Part of a small language model's weights: untied embeddings, 5800 steps.
Each number is 128 + 24 x the weight over its row's rms, rounded and kept within 0 to 255. Layers, rows and columns count from 0. Numbers have three digits each. The size before them is the row's rms in percent of the matrix's.

# layer 8 attention key, 320x320, rms 0.032, rows 87-189, columns 120-159
086:154135129134153090123131124151101158132130119121086107115123155136095110170090109130153106107124112135116195107102123141
078:133129166119142164148121110139156114133119105079071154117082103154109134166142047122112140123138107164134106138133103111
078:124136071136117132126131139147130125147143166136178127118127140146140153132155104126136126093126123136085126179083112158
078:141128098112083082155100132148147102147144155188113147150122125140145161096155157092065147117140100100132114117149099133
084:145092128087111118116136124149102145093122106122160121100168120124104129159094147097124093135145124107123179158159166132
082:120144149122135056122090143104097156130128145107155172080102126106132148156150167133096148125124096104160119117128086152
085:149114126137119160100115125141159103102090122120149088145157159102136162064114114104147098129133148102107089129142115178
085:140138102069134170139147099135116132151157149114139096161113161127116183144123113102129116163110136095132114139124139136
079:140159075143092180068137103174136152112097142117137126098128133124124116149133144183096146130142122084125159127118124079
079:124131093091102130078164131122162077083140098124112147146135151171133131165117092123149087122090134099111183099139119160
081:126109096146141121165114119152137125142147082113135119123129149102163151105119133126183105132156122124123122129093155101
077:130119119142097090101128167155141104133156116131104151100161141131134125133168177139169172149175119093087113128079141167
081:161136141114166150113080107160125155142131112122121159098147154202142162132119142128092098103112156123128144134113123157
083:171122131140090105102148107129133184143110124160125106109138145116141130088122076121145103123193121132156183130117140166
080:128098141155134094119099157146139147096134117128171103115132133166103124131104169147129160126171083132102149128078184131
077:057168140129136139157178107097116116100170146154103134130122108127166140107132112120137132115106171089113129145097122153
089:106131127138157112088118139186110151136105125114135174105152083163165123155121129135125142128133139133155133135116129105
076:119126110121142111162112100115178165137092117126110146148107097140150101106111087123149141160121174112146121126121122140
079:162121112184116101113150144134172162124152106129138155139140129098143087161110138081121158108112161153150115127127123121
077:109134136099130161123110163132106117170116120135148069129088141179084153126099088091174091142180102151146099122116154088
080:108094065114161125132148137124146143135123134145136120136119100152151127107132145077118196127134139137117163179123128144
078:162187122130129070151110170140088135129083124117133163161137123175122130138152112142127147135132126155126139130150135143
079:109104120136133157082101142134114128113132121133135123118146084159100117145139136162103127099110120153135147147120115110
090:145150149184177117094106154124126115120117154083117145105113141133159158152111141143139103163145128141141175145127098129
086:129115178139064108135118123135088109099104122108143128154100128167117118065122124090137170111115145071177115147143183124
080:129135094101135108127157158183152102116117155129122123126108154133126153122149135130094106108122130160169097130135135162
078:117171119113138129123134110081131131148113161119146116162119099124098134095104119125141100138135155087124126121140138113
081:165174168171181106108133126133101117120126135117111120107161123120132119156094119123189176168142146170104122109125120126
075:147130146117129150150139101128147180081116136126094125138142165170114112136129138140126107127113127145123139107149104117
079:135125142097111171171133164129093074160146091125096093126156140153104150103136200104104108187128142120136117119097132133
081:147090127138138138101148135137155108165093119142174157110095108142142122171113109139106095135149130105155152111147118154
083:116105121112141125087097095103127117157109086136164128128158102179120127117180136114155137113095075114138137153086157135
083:114090173147116129125154080103139162109133115155100077140107127094140114108164154067102092122136107136132113103127164073
080:169169152168123122047110154128140145124110112131133103142144121119095097138114084101135127114128075176146159140101114150
088:150063144111116162165190153116175121101184132111107088118128159136112146132073185126076150106141121133128131161144147140
077:137119149143125111118115154122119161133112115170142131077112136121043112128174115125106096128099081160101119072123097130
088:117150142126109129090092132135163109141142120137130161116121128142128085165127122122147138124185122141093137106158127106
076:123130129097079084149143106105114121133129143150112128129165153125142130141149168101138097164104161125180121126113131128
080:158151138114127083135169100163109085103165143137175096116101187100093155120152160148107124142106122110159119154120167109
079:098155142145102060113129126117154114130110109111116141150099127147135117141120078136117113148161096132147150097118144127
081:111080134137118130082175094148169056128120154137114131110127141138122132089136197130168109126127163160140111091140102106
071:120063125088179106151151111099161103134088143134173143183136110132161118140119135170134109147143133139140143180154138132
063:114110111091112108113107160096145094098124211125084153098126111148097140121124135145147116137141164126101153128146119122
063:118135141117111108123090114120150116107116117171090093142107128139146088110134134089129137156124153110101095102129118116
065:108170113081098115134143117144116171142133054128156104128098131127124155123141183094146122087111149128115132111106135129
056:114115135159105124112146061092126110091168138134116103114145159110128071134095172140173166096171139146120170158103154116
082:137171127082092090082110116110126165123141106145122147119115157120146113111122135130131149119117141143092104078111156141
073:154056137113142183134181104118142108128145104135120102113144113173109085153116108133132102129154086107177129128112151114
074:130110139092130113111099088149118070127121143124140094091145138130168154108110121099111113182120164118122129143116117141
070:112218168124122132137102211145097122124120109098133140094129140135121119108134115153163154149165093102109133076141101132
067:142093146104155153193159109122131096150164108127134149078137152115131122159156145127092105130122129121121094118148156104
077:101106110138115109138112140126127131151172140144152159087103158135119106132122156137064090115131175146102125099132136095
065:129158109112103117061110164172109106102139120135134161137094134137154131162130122139135127096126127119091126130133062097
081:078084155151100146138116175110119124147103135105128110110158114112163106134133115128130161148093095155130122168167115098
097:133117143135133168088147132118154146086118095118113094159132109125111066151122064134113138152099103132156135110136123085
072:116159098122160102149129129139076134141107126180156173098113128140140129118120132105119112147166110101099152125063118122
093:141071097164132205178158172146146103125106125124130109115166071165116152144124126148155143147127080121140123168138134165
097:140107140130116127149159079094128089129145122110127142145145160110123156140153129128132129124086139137175128123143165145
095:108089120092122078100122143128156153117169139149114130132137135136103137137129164120122088117169106141152133136156142100
109:194113114181130164180140144163116126115111131108134038069152083115124130133136129148148139154174106122144119132130128160
115:147106065159085143122100166097131130168129184122062127128085153138094146123102160135107160113151135108113153158155105100
117:100106178152136122127087104139133139128145120116146149122105113161082099090120158125101143065149151128151146096139105180
118:134158125172175127104129075151117130150169118121169147102082134147140131136122125123123127130135160138133120125089148134
119:137135138092115140116143118126132139161151150134099128118190164087116145166135154120108136085169140182151098102156097091
124:157129136134143144121145104145146132141146147127134115177155098099110086127161136118119113138088091088155156196129105129
123:120099139130118105151098085115137162179139125114165107126132125151117119114115097144115150118109114120147193091153154113
116:147169155154123099141116112154133155110116158140094117127151128100153124142166095106120121123110101124087106123077126117
123:123112113118098105142122181143165115134108123129142121151124147157148147134131097094095145153156128100118111106119114159
123:100128135126115141108112115158118141080114128121118159127132132142155140137143141133138108102113142117130083159140096148
125:134138116171106121164123155095114152107168152130115147108113105129151111117163147127129160125131105101167147114077111117
123:161105130117140102107090121138098134159159107114123180130114169101153122115150126118105107104118134127122172155121068197
121:148122136118167148163118187109135147144151125095172148117163101129106124139135129091171161165151131119150102145139165090
120:079089111121140169163116151130146180142147112095134149092116129156088106127141065138105169104151142148127131109123158163
119:148168134135096138112148123130091149128109097161125127128156126137161131120165126120118142108122102154163161126118123103
126:147116125140148200133188130131137176130141106092134106150082123175114107131145136142122112121125070163130113146163109125
123:131133141138147161146175128098127068097155093155138137123135171090122133120171120118092144133074151167141174165132145098
126:142109159093158136106133140116096129113126173107137156144094169129128182116117133107151137093117101144143094124131073091
123:150092127162168144121099122148154103141103120099157125087144128152144119101107110073118120137073099162120152123145141173
120:089145154127135177160142082153137107143131110131085129096103127101135084121106123119083140158133136141120145100177118118
124:103087126145088129143134113139174144082109158135113143126110125105108097125135129102140151097155088133121105136165130093
126:114115147118143074159078086119143108146115119150128171137102119093148161160087087140127094096097165114159111166133117131
125:148148164107131124116176146139161128102130112165094100137114131158113117111124119111096127119112134128099162125135126099
123:115135089136094135153148113159139111122150112125120140121132111083116121162160125145081100160117097139110107122132130100
121:162123132118108116141123131125119133126157151169125149107116088085149135145101118154166091140173114152109146140126126143
121:180171148106121079133111138135080131159152073124129128156142163114097147137110120109124127133146129126109097062111096139
121:078148129105128146115078118130121093101106094107149132143069130126106101091122114146136115105101144095142148159167137094
122:100099126134111167130079075108141137164136102105104145102128097144141139161092111122138141128143100152101130165107134146
116:133099117143126159079101115117144120115158147110144093150139100141130124098127139165148113127157174158087073140120090134
123:131130122147126113094170170110126082116152092095166173101169132106141104107133171127098145105122152134127113112091102126
122:101100124111140109112129152136136101140130131143153137131118156118113123098176145116107147078125112128104114121118126109
124:125163131135160133125145161176120109126093107118108152105135117098141143093079086142145093081152110139117153138110080131
127:123073070092170135160088101128136143133180117151129130121098157123150156146131147128143132144091145125137156086132118161
118:102137113126131150129117142134091093107082100113118134114140138129152154139159167170128157128046108130127137150092145165
121:176095130107103149084137106112157162104115113125137127128136113106123127098080127175091151136146149154109164111128107141
124:146111136154070103117117111156135103131116149149101124098115159155121115139096132120104109112124093122100152116084127134
118:133130126119151163113116172125102135135136126130105095097103162144115136098078152140140138137197107165092126105134159117
125:122131122174138141127102118105119145149104165140122127148119106123102115115128044137099130137100178112114137125072116127
122:121091129161113110150140164117161122179092127107154137078100171101214098114117136148109179160060162160091097120120157104
123:109156125084133132103099106162154134103133099119139126197166122115124079124140078152091156131152156100131155128108164104
122:133124130186185116168084179123075140121129141134124109164131128125133107098103139133130110139164144130130129172116139115
117:156082141099145153116113110153123137157105111162114090145069131111148118142171117158135140069113149125137104148156133114
124:094151119149131054139163155172123135149123119155140146142146121119138131120145143144121085131134098147145159163148121082
125:091112107129149149168166144152140146118191094111120121075080110148158145109126111132136128128125155127132163114133154161
# layer 8 attention query, 320x320, rms 0.0312, rows 88-190, columns 120-159
077:140153110140111122133107103081100149149087135128143113100163144138142123131082140118141138163094128116108118111149159133
088:110088128113146092125114135129131162152130090133161141142099109142082074120106170154101131171130128098151089113175132131
081:113135169087156150076115107166173132065158090128109131153186162092147126169142103154126157127132150136094151147064113099
081:087093112163143184099137109159164127164140111129101117166144124134168155136159094163142168149109178132148144089143074156
088:139108134148079160127162104140204105146154118170162113162155082107157132130106091126113138112149147108127135171092126085
086:127147108138144137168150143086085132125123130163082135088122098118159113167115142145121127123131072110150151151143145101
089:162113134162136126164138112129135166165125161106126133116133162119105102116098162103156175093127118124144108124115126092
085:153133120130136168124139178137128116139124120148081136160143120105157151117161114133159148116165125112149142135145113110
083:069171158142116118135108079116132142179118125127131162146120140131144102110162184126108154165119136152141127147130116107
079:145118136091123158095161147096080161119156135119109142119118094155125149139103103123123121144104138122113116136120095105
082:126146124126118149136117135080105129137155120164124115166145119159124130155172127124115126106118072160087129092162153119
082:090104112150106151133064097094135168088128145141141105172084148138165113094136121142109117160166131149130099125083124117
083:160124145138150163113132128151110114074109156150102114141140140123098160146139199142137093127141115182086149079115105131
080:138131166136096115124135112112139131131186145110097122149102149097104125134152057145168152137150136123138100131119154057
082:158146138133167149156156138120122148106085132137175119125104100133139131120125162129097144122127142110147088128151123114
081:134078133107170111127141118137143124114124133136125080178158143092134103103131129119121106103088139127135123136127113162
080:107167150106156089136108114169125114122167177089159136116147100163147127160120147154121106151112157104113115145150118126
085:062118129102125135124140120106121089150120163126113118095140104134115149119135170115160156077147147099125154175119142110
081:101109131149190103133114107139147160114131146098090131132098114125158111099109128172113142072115149111115108084133083118
085:100136157123141168144107142133133136176143066108142120141105105168146118149137114117107141116108163097133136118105115121
079:104134114109088144148117112152107129136173161121154150126118184111109190131134157128156086110124145146111143172101111122
081:167136166125104186147152153093151092114097112127121133124112134152147142135142165114143108140101107106089134057143184117
082:157113102153082129140136143173135123144132116160151139105123103122124140089094127108072159147145136094124148122131119172
087:129119124088141140119093122105172135106142154149138139075148139116131127123121139119118187110122151142092099102116125102
079:102138135160132199097124126092144108104155113136138122096113139128160092087116128108129115111129167111131112123098124175
078:147099158145088114109091116146151137108138137157131104145152126148152165169134118089125117136153122111105135170104133117
085:123119142130122147116100118154099159170115137110197108126112132121085145107108154115071137104141093119108160150096157130
076:125135120118139124111135063147092105118125074114131092133125135100139153181124167104072152151150127130134151101168132129
080:153140148104131095096176123106099116119131105102115160135097103100148141137109135120144122085143107148162116100121139112
084:110088129146117149103169129122097150129119134149114132149160111128073120069121149102172147128118111107122082134134135117
086:154142133095117130176151099107165118081133041126107125133154127131162145147085151121093090135108171185185093150101092115
080:129126114154083139142139131102107093111115125150105157168068141175096162130126115133118134126105129144168133109117126137
087:169112147110169124162147136118102167128157127109113117155139116139120149114115098156154107110121156082145132112129149120
088:135142084091133128128168099176126153125167129105104151154130152154094143102161102149156098157079158131148069118148120158
080:110133092134118187183111144130104142168156115175109158111144108138112118141097125099170129130110154097136125090130152118
084:169083125134136113133173098106148135110163166112204120116108165110187154158115115094116153151092184108126099150099116136
079:079111182122182138094170129164094136160166112133140086135133116150123160143129102104148147122123145132122132116133134137
081:119131166143124134117145097148130104121095104090143128118137099142132135101139118152139074119095122139122076092116102163
080:142139162137105147155146080134108104116112081129095114101124119138123109112098096154146104148148138137114164089110103154
079:134090132106116139127135170114123142111083108146139152104168097112105125141096097112119117154160114132120139149094133123
061:151101118173121126144121134137142175119103133118120104141136139128128092110111127118072121135136126136125089101132173115
079:149152100173105132113172110100098137129151097099136081130113116168121141124097127158141137122124098101145107118047129177
070:123171165099124161111134151106113146126115117111184138153124093170115117164100144158126151129135077104165092085107122132
062:103128143131110148121141119128095093133136096144120140077137128108109152139163130130111134119149122111131154182137131141
074:117139113084114076132136186105100159156090162110148106151139110093151134109139107083102103160104142115138067119161102084
085:152123126118116176144118154153072142186089131117124116177126132212104121134108155181111154099124112109180141122085145164
082:150105122133159081141109115152184098068122138138134128114173119064123147114159116112131113147155177134112144140148133136
076:105111105134144130132084163065120141104125110134165113168128146113149117141126105133129160107110156160128126146171168116
083:098130147140107163142143113124097120195174119113123145106082129170125115145134161142126132118121118129176135109100123136
079:152094130143142090111122065174152133123160174114125121098140094153120110142085140136153144103171100146098141119075100177
080:150114140109184065146113139108164129072091138142127103160188130130134151140114057111107165140160140134105124119170145107
083:122169137110124168128108151125096144176106080148164120172111133108097139107129121098087147138098136115181129173153171112
081:140150130113120151082119150112117123136095080121120107173123114114107096127085158121126128091077087143124143111134167134
091:123086094129147118119113077128158124113141149123112182135161160110185147117158146121098127114154106125114128122128116113
084:117149104121115099113162182151107150142093073141095128159106110170114135109149145111144135132104100112162121103154153083
093:133125151113118133142146132153090108111145150122148140136122126108140133150131111132151145135092134128083107104150106122
114:115107106130139117122143102145152136131154143120121149073123125156115133124095175169112094123187134142139119108118115157
078:131119116150158128171108121177141132096118132116104126087115084137167151151127143105152118161153135122123125113104143134
114:153081110142126148146133119171157138133121170113121120109114110120122132120083126120143105133115130119146085160148092173
104:109139138121113145131141077118175079121132165114133161155144139126123135126148176112117097138132139119131169157141142096
116:116127147112104196140109109105144156131087152118138135139123140140153123124165187124116122166154156099128102149174154106
119:113121129161200163144133118123132140140114178119113139094117091156112157121163137155107117145150165130137127130064118114
125:155102131103161137115112136162128130129165143172098118137203116154140144165129168164097143084141124148126187082135088084
117:119139089157114144124124116117151163137129099129146126212120139067120102125143153134158128141120102062122139150128146084
119:092091096114153100168117102135124133198117139114156089121120117090154113126117076085154097138107115129147134145079137154
119:093090144151098094149093141112121172113137129128143151140192084077175111128078111131171164098143122155145097125071118087
122:105140105112142136127111140142158156155182145156130128105141115127155150122149118125125121170135122159088123115071118121
117:117129135123109144083059132169147143170113124113123110116103138139117140158211133110142142103142131090153113141081141138
125:148112117160105110139135148138141112134107170138158171093113085119125134091154116147148148147125155129127115093163122132
121:145089101129141133133137132108115143160118161091157126135124156079141154155156128132141155099137097099127189143137095122
121:125090121109146134144138131142137106116150147124129173175168131127109117125152103121151125159110122073128123128107100145
121:129146144118133154109105128140097116106099110106110142162142104164108104151099126107138211111117125148100140055121143126
122:085144126077127111146178116143128148120141118180130153160126100094119103160153137104092157106124156114142092061141129122
125:105122115167111201116118152121092132117189130095139130182152143134144108136130113158102124129121137111129096150151129126
124:102139171157150127141116101136101119132150125124152110088144162114120116142152153102133117133116142135131111115156147146
126:156102129090122086070125139112140159130125123122174150158104161150143162160139139110105113130114114146129127083161115130
123:146116106146103176118139130127154161144120130111120137102119124141114151113109125109101137125116125116119144113195090154
118:106120145082093152132144064109143153138157093134145129167148137099127159091110137113113132113122109123099115128138120126
122:170101147134102158110150144119127127106154132156076124096165098121124102133118148112167143050135103134124111109105145133
125:100108124154120090172095095098151099151133110146123110083135096125113150143118114100140119168108173150152114124158101152
128:110119139107114112153150151138178142074109099124123136077103174141166093149142151101091124183154104153092117123137124153
122:118132140157120164112132141130143103123121126106129120142139109108110101152136096158107084118145074148099130103147112125
122:115146148168124166126112098129164113158131118103099122135147121126143138153089122141182142128104107110095110111190159147
123:180169104140131124154110120111117133134137125154120125138111159118105143130097103098129104114146154104109096143150139133
120:118119139156121183112099159115156116058117147104174149125101078165125122118133123146126111138111136142140155142145144153
124:074147116137108114124073106114166123147148117135115125085155062136140140122080149118141167155117094128094178119116135109
113:083121126115117147163108106102135136114143121107089119113084078178146186165096181108152119137124135140110113111137145092
125:136130084123157185102158117094156084121141108117144190141175131077173130136149161117113142136115173145141088121073112121
121:136120164118117154131104162093131106099112142120117136122129160088069127109148129105134147104148103114125105117105136116
127:188123152145156151134142132131139114149124147150155118093104128105135095120065105167113137072138124152150135147073144087
126:085096102121150147131088117114097133124141110166164178143111140148105162152098163107161124165157131115134143111148098135
120:102113125139128160136146133115108139159097093108133154076129138094091171119166116193160153118095113149147091124127134160
119:098132132094092177142120141148133127101125105160099156148144121127112148138120139118072101157142119140164113140130086139
122:134101116135064136133097115111112094161110117094123144130121122153131119121117149133130129158144118112145110161137167105
118:131144144118130128124108150125097157146146139155110114135113171140108146115154101102120126102173116147121117125110134148
121:114140163179142119094127136078122116116140126126103150138162121124138149085142089112138128143108172090146116171137166161
121:101122136121121124158145122112177091142119129128152116064081143101153141142151131142135134154115159121111103136093133129
125:130114107109130143088153109149148157081159094117129157140153113121129155147153115182136109130158135107154119123097140116
119:122161105184122101114123144168133161159078144099139150183154124146126086149101113075106069125161138098120131146127113125
115:149113156107108125128130127149101118137103106123136139132102084158111121091167106128105126077159153116121096127154116123
120:126141098123122112097160099163144164139134120146109137135115139105154109106145158147149087104147142152139116138125141124
123:130152129102150165119174176145125121137134122135128118103129111175162135132130095131114148144084143120140108128122135148
122:104098135093142184122110150091079119216116133125134146096098131103104151125156109168158108132130121128117137127132188115
# layer 8 attention value, 320x320, rms 0.0345, rows 64-127, columns 120-159
086:123071141116141123118135189118116171162137157160158116122163119111098114105130105146098146104158078119111141136109119151
094:177098156167131147086163076157125178131118152157129065123129167102098150129133139122129120149134157174091130142125163119
097:155134132112116121139150097123153128108137143147164103102111118129153115117139099151133086122124068141119107121168116132
095:124103126094130101106092140112095112103099122115146147155141182115121133076113161121172141132154126162143137125146110150
099:117137118111140101151079133139099135108178148124135127137101130105139120142140125143117146116126144165152110127151141149
096:084091098114150139170180138125129121113099117110118101145122116166123133143157131131179121121159137114151163137175122126
093:107116166122158095154153139134112141119131175126152189106085122079134148138143149130087098120148112111151136154119104095
089:145140133152126092134118147126121164150129162139125122102102128112081111125157140152174101118134108128117098138150135162
095:149114085171143140149155123121133110101094128082123131114114117146136093110071135137100144193119127141112149147101122128
093:167104138147127128120118149131120138166116139124137152137140126165119141119146066122162109116104123146163115113132125107
097:118100107139151165118103159111178187103160152151145098091141124091118079137131148130118121148135121148079160170113144138
086:151132115124118150132137140136110139122167132105154138103134112098129136115103137117093119171136130115117120090148149129
091:125103119134132160128105124162156151142121135150102140114168127141119135120089108114139105141102151142137114155103125132
102:160088126109116111128130117127148098094156128163126123174118114120129119105136107133087128119122132149149129133114136124
094:173144162103205082081124103102114117133109114103133090113121091101147145154119130176097123111106088141172119142129110146
094:135086138123128097109131120097114154131092185111107114135131164161101116158119146127135127135123158132154180117176171140
089:155154122149122117160127111072123115108087160149138129129115142120118126126107124164145099098097101134171180119110101124
091:153128176106127139121175158159140129127139147147098119161136117136111164143142131154150119146137106088122136105122172140
089:143103140141158098147111141133093121077122147139081101170134107149159124165123138106123122123182150084122158167102131141
089:116160144125168129118181095132094138142158139140149123109110114138135129110123146167156164120131118160133168138156069136
086:151166116110159134072143133111111120141157129176184112107139158168137133157106120087154201154149107088116151141167091082
090:135141114089116151081103134160098157136119135136134143115099124115097137154115120138094164104142162114141110151146150100
093:097133101167104163110090143104106153111106169116183108126140128119122108149112117130129133140129152120119107149130169129
099:152136124126134123113100129126128101119158149105139140161090126140163165139092080125109124109101141188092092142115104157
093:153138129151152108102132109146115131100137142168100133156086089115135136133169126180118099125131140157147145174131154122
087:099147152131070178121154098097137096159109078104154134101106111141117123093143164187127104097124209126106141135132116098
088:172142152108155109111113062197161170082148150141085155161173119115121122126094118110114110141148156141118121109120156131
090:128122144119123133128107124162100088117108108134145159182144128138192151151148129136080159094118119127141140107135112109
092:122115115143133119144122156107116129125122119174140114181135161165116098171178083150139141113164110149114117129152104159
083:183115108118125182087089110108155096143165176106185143131141124150164101137172148096139117177126139102092139129098103166
087:123140114133085116178090129156125144134113171142162150148110135108109144154125151100161089135115096108112098183161150137
091:106137153128098132106124129152122137164107136091115151147162122150111108138081154150114124152115068118138127151169141174
089:142165178102142143103148117164110144124119112160159159119180130169106159118174147125146123149136139125147118140145109085
093:138081143129133165111121097109153121185120133106168105157117158157138111086126118107135148156120119138101120163087184116
099:142106137116115134118120142145173108133116155100102136092145114137131081056092116140133108110140164128133123123124121096
094:126136140096092144101136128121125115110095116156131115075125116124108137136098125087160144154116110153074157138113133117
095:136203105121128107136165105130100115115159151098169083125117123135135098125129077145160143121141152139129141163144147130
098:150141124135159142146099121124146145103136125114147163083136127089128086109194133122134122153157102148099137101102103127
095:062102133145112123153137149153150115141075117124172165117133125117138098177128123164175136140170082154172139105134141132
100:150131144168158108071087110136110098090139131138125115153146152101129106096137114140155126132107147191173106118110116142
091:142098134147123186151107113137143165085127098133149175118136135164182128145102144092152145101145148139143129161084116115
084:122114089143166116115131090114122100116085133138128115132148101122134104136102178158089119153052154118114108126134128100
096:170125135114111118191120139117098175155168116163130102147094137167128156106130107095109091157149144106136089102138128141
096:120138132113132124098133123128145081115113107173118112132128125102135136104111081115137120145095153152105187147169155146
091:127106098166133123127132113107140098114110143136171141119170140077159145155157090129105119160159102187139136107171107122
092:145091095092144103126129127144128113123126102132156144147168119105132133168143161133146145106148123125104112123129137163
093:162175135115096066110126128136144115157122163145124117137108122125095083151146171112151130145115140107128101131140134132
097:148117147088092143102165124142123135118139149079144109138128131126126146167145161143136124183105102157135110149130074156
096:139107097129094130152109141125170132141114149126096113109163126123118100129149130121125088118138149144160075098182134140
096:124121134125125157137121130109122142107110176106139157118118144159104138164162144108107117158149146133116111100137101120
091:088125111138097126126145153157121120134134102145155058116147103142098154099157121114140132129122098133139152169136109179
088:134130137094125157131087161132165103140098090099165178137112125127106139110119104117153132106122085116125164101133153147
089:156152152170110153147124133136121183084163137110131122121112155092105115105178116106124112153181155086088167106110145134
091:134134152151113107123113087163145145114139143099108155124098151102128112163109142111157115152116137139123112149090148141
093:124144136101159121135104099135160113127130124124135124141098189130109121146111143148128134141126108132122158115141121135
090:111130141105103116119146138141142172183121111130105123124156127137110116139136185135127123167145145102127145131130126143
091:136136143141110092077122083161138149109129133091164080136149148161150138077104157104138141114100122120094122149144169142
096:127093164146110136171113169161141110153145078140110127161120111130165152114107116166119151106150115127128114121136138150
102:076115135131111162138090169088104101136121132137136138118087139152112087130088119161138147137139094098094149144183118130
097:128087124139141147114140084118182122167133162140122141102150160110141144136144113162148101145181131071094131128134127110
087:134145153124087182097115094132123114131126101139135170145102118134120134091133119131115123089120181112143160099113113113
095:130111156169084152109090111140077134161116158129132154132115142160125112095122104089135129138141137117126118073156085129
088:181109131149140080124109150166158125114180121132100105146170138083112194092120126107109095158128154162124150133160111155
093:124151136149148109103133131124119115111154141115140099129108093117160160149116094131110114116123147117138097151164106136
# layer 8 attention output (transposed), 320x320, rms 0.0584, rows 64-127, columns 120-159
098:138122168145129169106121134155122144151165148149139163134082151112125111122134137109105137148162073123106173103144132093
103:146129185123101142128145113117113154147120127137146079159126134159091088143117142138124112125175111115125102098163177124
106:124174136137134152158123088132127145155095098106079119093142112121134118138114104142106142153187097108098125127166153141
102:119103109119115063160144122111119143149122095138113128107143153115137157157150141126151116151071139133145144165143105089
108:097139152130136175111155098152088133102122149130107125171137095112100178142124198113152135100127139147151118137100151128
106:117108122123110126102141108139155125095157125108120155125145125139091147102120104152144102130221082164141164175110129118
102:117166145124096100094153122146124075088122115123121139116126091129133101159123115123138090129048118115142162113115159092
099:098086156122116065151132129128133166092155106149122126130119121142138147147143133118138089108112123124169112142171126123
106:122130097118147094128130096124164116116116156102137111174145127147132115094121135112141113171096138118136124178094111154
104:143125122210086134058188169096131153151142141118133132101126116101163128143164091147107119122200162126101117093113143071
106:120124130155134105145147143151117154177143129132142089086096111170144170099127158118160106097155113186085105124103128127
098:125122093116170086117180122137139150122153111127099106113134143161137132116137138167145119117073141103170137074106155145
102:126135142154119139109106109132129129142104083137136121108097122139145128132123146097120084141133156148100137137148141127
110:144053156129112153088094124114131074113106147108154112119139120117106126139099119123134138072169110147100108111131142122
103:127131163133185158110137101127153136135132192132139117104126104114187134170101111122120167123089133136148118164094130089
101:091162143165120153148104143113103136136125101100124133104113132128125102114133144108112131184118141120148131127108154141
097:141118083152124161110133136144162113116138136129146129155127113126139156118116120161102120100112159141137132131138132087
101:127140131179104119107100138122115162147104153145053135120161115159117117128122127122138115135164109109078116130126153129
100:149147149136158070102133134143100134108138100126073113162116154170146137094122111154186129120145145168150145139121164089
094:114154142148156111117154105194111125098109106103148124173183125132159109131107111140144162121087147152156192090160106133
095:122163101127172144116136099133108144129128122146134165107094114149114139122112159141084094149213133123163141084123123153
101:120134141109130169104141095104166109125157113150114134121102173090110120182173112123118125117164166109133155111153119123
103:084105118092099196127124131103112122116111123119110140104116152138100167141105160123129107138103131160117059080180127129
107:124126154141092090107165167138146091125120116145155143132108115129147126117146102112107116100072149140082108108129096128
102:098104126139118131129103133113159154137087136158101107172115087110137116143159092129142152126111134156095122108186138072
092:191184100085148131196135112133112109119159089138139111118145109117097125165145101144083142115171154142109146124113142125
100:085125154145124112115086097133088157155139136139138127130137136139090121103114151093118109137094183173119143133097165142
096:152092130152175098135098144163148118139136111114163150138151133121166142088120082109124159151081170093155132102177154122
101:145149133119157146113197125156075125125133108147104133137162155114134122117149089133171111126125106128154155138120119110
092:135117134084134186118137123137134094125139179123159110142114134128136151142122122163153106139157189129110105140112134118
099:122107149142134130165167135095072099140141135156111105131135117103154128128141170131086060153135133130159131147144153145
101:096127102154151165125134132075147144123122101074103111106156166108083113118115147126106164123119142159126139078120111118
097:147164132099076112170115083090115121153113126132132157125158095131137106150157162151108111094132165088187117126132141121
102:148108129124116139133101164157139138078170152131125094130121136145134117084096078103149107137183101101125092137091132118
106:115138107148139192159129162163129133138108116125157129093107131128128103160117152155118103140178138131117096156136129117
102:141124130101100089161169153123107127139137125162129105031139121153157129150082097121129110161169092141112162060153095121
104:127102145108152121145185155137149104093142111118136128126126138145099176095139157122113121084069081172109081107151118116
105:149134165119185092109158108114079123077182097136158139151150096118137108128136154127136082154170137151130127147134113133
104:092117114110100157131119125109124123127155161116144164109152121129079118151138178128115125128112123133152157136123122112
110:129126121158127102147161150122123112108081126141132163116162139126161099117115106091136144159129136151127089127102172103
099:156114134179125147118150138135141112085151157141134107078143107161179124093143090124126132162216141144104136070070126137
095:103115110113112111140083094130150133138113154126163121148107121150142116122115179109187107138117137143092075142173138131
105:168125175100134077155154136165153122148150125127151154123169130087086173116106113101091096123127136132102110115112113124
100:105134122118127106150104138121135138138152169142172087057118107109111121114128123088121165150130114160104143112097184155
101:135143116132073090127147129150173081134188143128111164064132095111105091135125147137118120129128108157114100116149147104
097:123181144150081082088150108139173114110103141140126138154116116111117116133110130109094140122080099094105123167114114134
103:157120153145120147125145167119137140113103150079153124138114113124162144135147151118129135135120166112112099115161091134
106:138103077145112142128136146096141147145170122123160147140114099122138138143126121126097130141072129089105109126133132133
104:138147138111110163136125103114139077124092115136148143157117131139110129125171180156143152131131166113141098117127081155
105:133108126091122111112122166105125110114178131159140164165125164134090138130132174150106115106134136136133112117173152108
101:107119146137108144162128124113146147114134104113127129102127112164136117130131137148129125104179090110132189170116163158
092:143093108068122153114142125111127158106132095122094128167077107109115138092142075137115102155137154135119127125114118141
104:123121120131105133154141118164146124083157119145104151159132132088180110161108136147143070139151146124112133153139148140
096:133136152136152102150158141104133128138115097114102146128109145135144128132144136125083144149053136066134135153100111156
099:110106115089148163098129125135152090158157161129121136103146158086106110063118173176126136149095114123150156110153135153
098:117127134182082073135149115136104129133107118123147156105113118123139127150146192107164119133116133096108116163126113160
101:129113123153084035119094108155119117136108133088128126144104136127125123140112105148111165121110122079086094130104132142
102:122105183138085138108141106143089150126155163168133129175146147147129137130201145129135150089151080136093121124094100143
114:148128133115124180107146175126113151124121155162124114126111107128125142098161116107136090122120085088127137140134114158
109:132128098126063087124122104113169122178149144125115083126130172114160092131148149134122160156108118139125112153094150124
098:201130136077105120114087151136137128090116120179103114144111130111086120142133148117107130098183148092128168118132119081
106:154111150142120128156096128109123096104148133116135123116112151128094130117115109081110090137143104143094116085167092119
097:140124146147138059109148132095125141107155119123145133152162158138092104160158121107112086134113142114121128158113133142
101:136122124080123099108132131163184147119156136161113101155127083145150146142149117144139071106098143149132125109142135129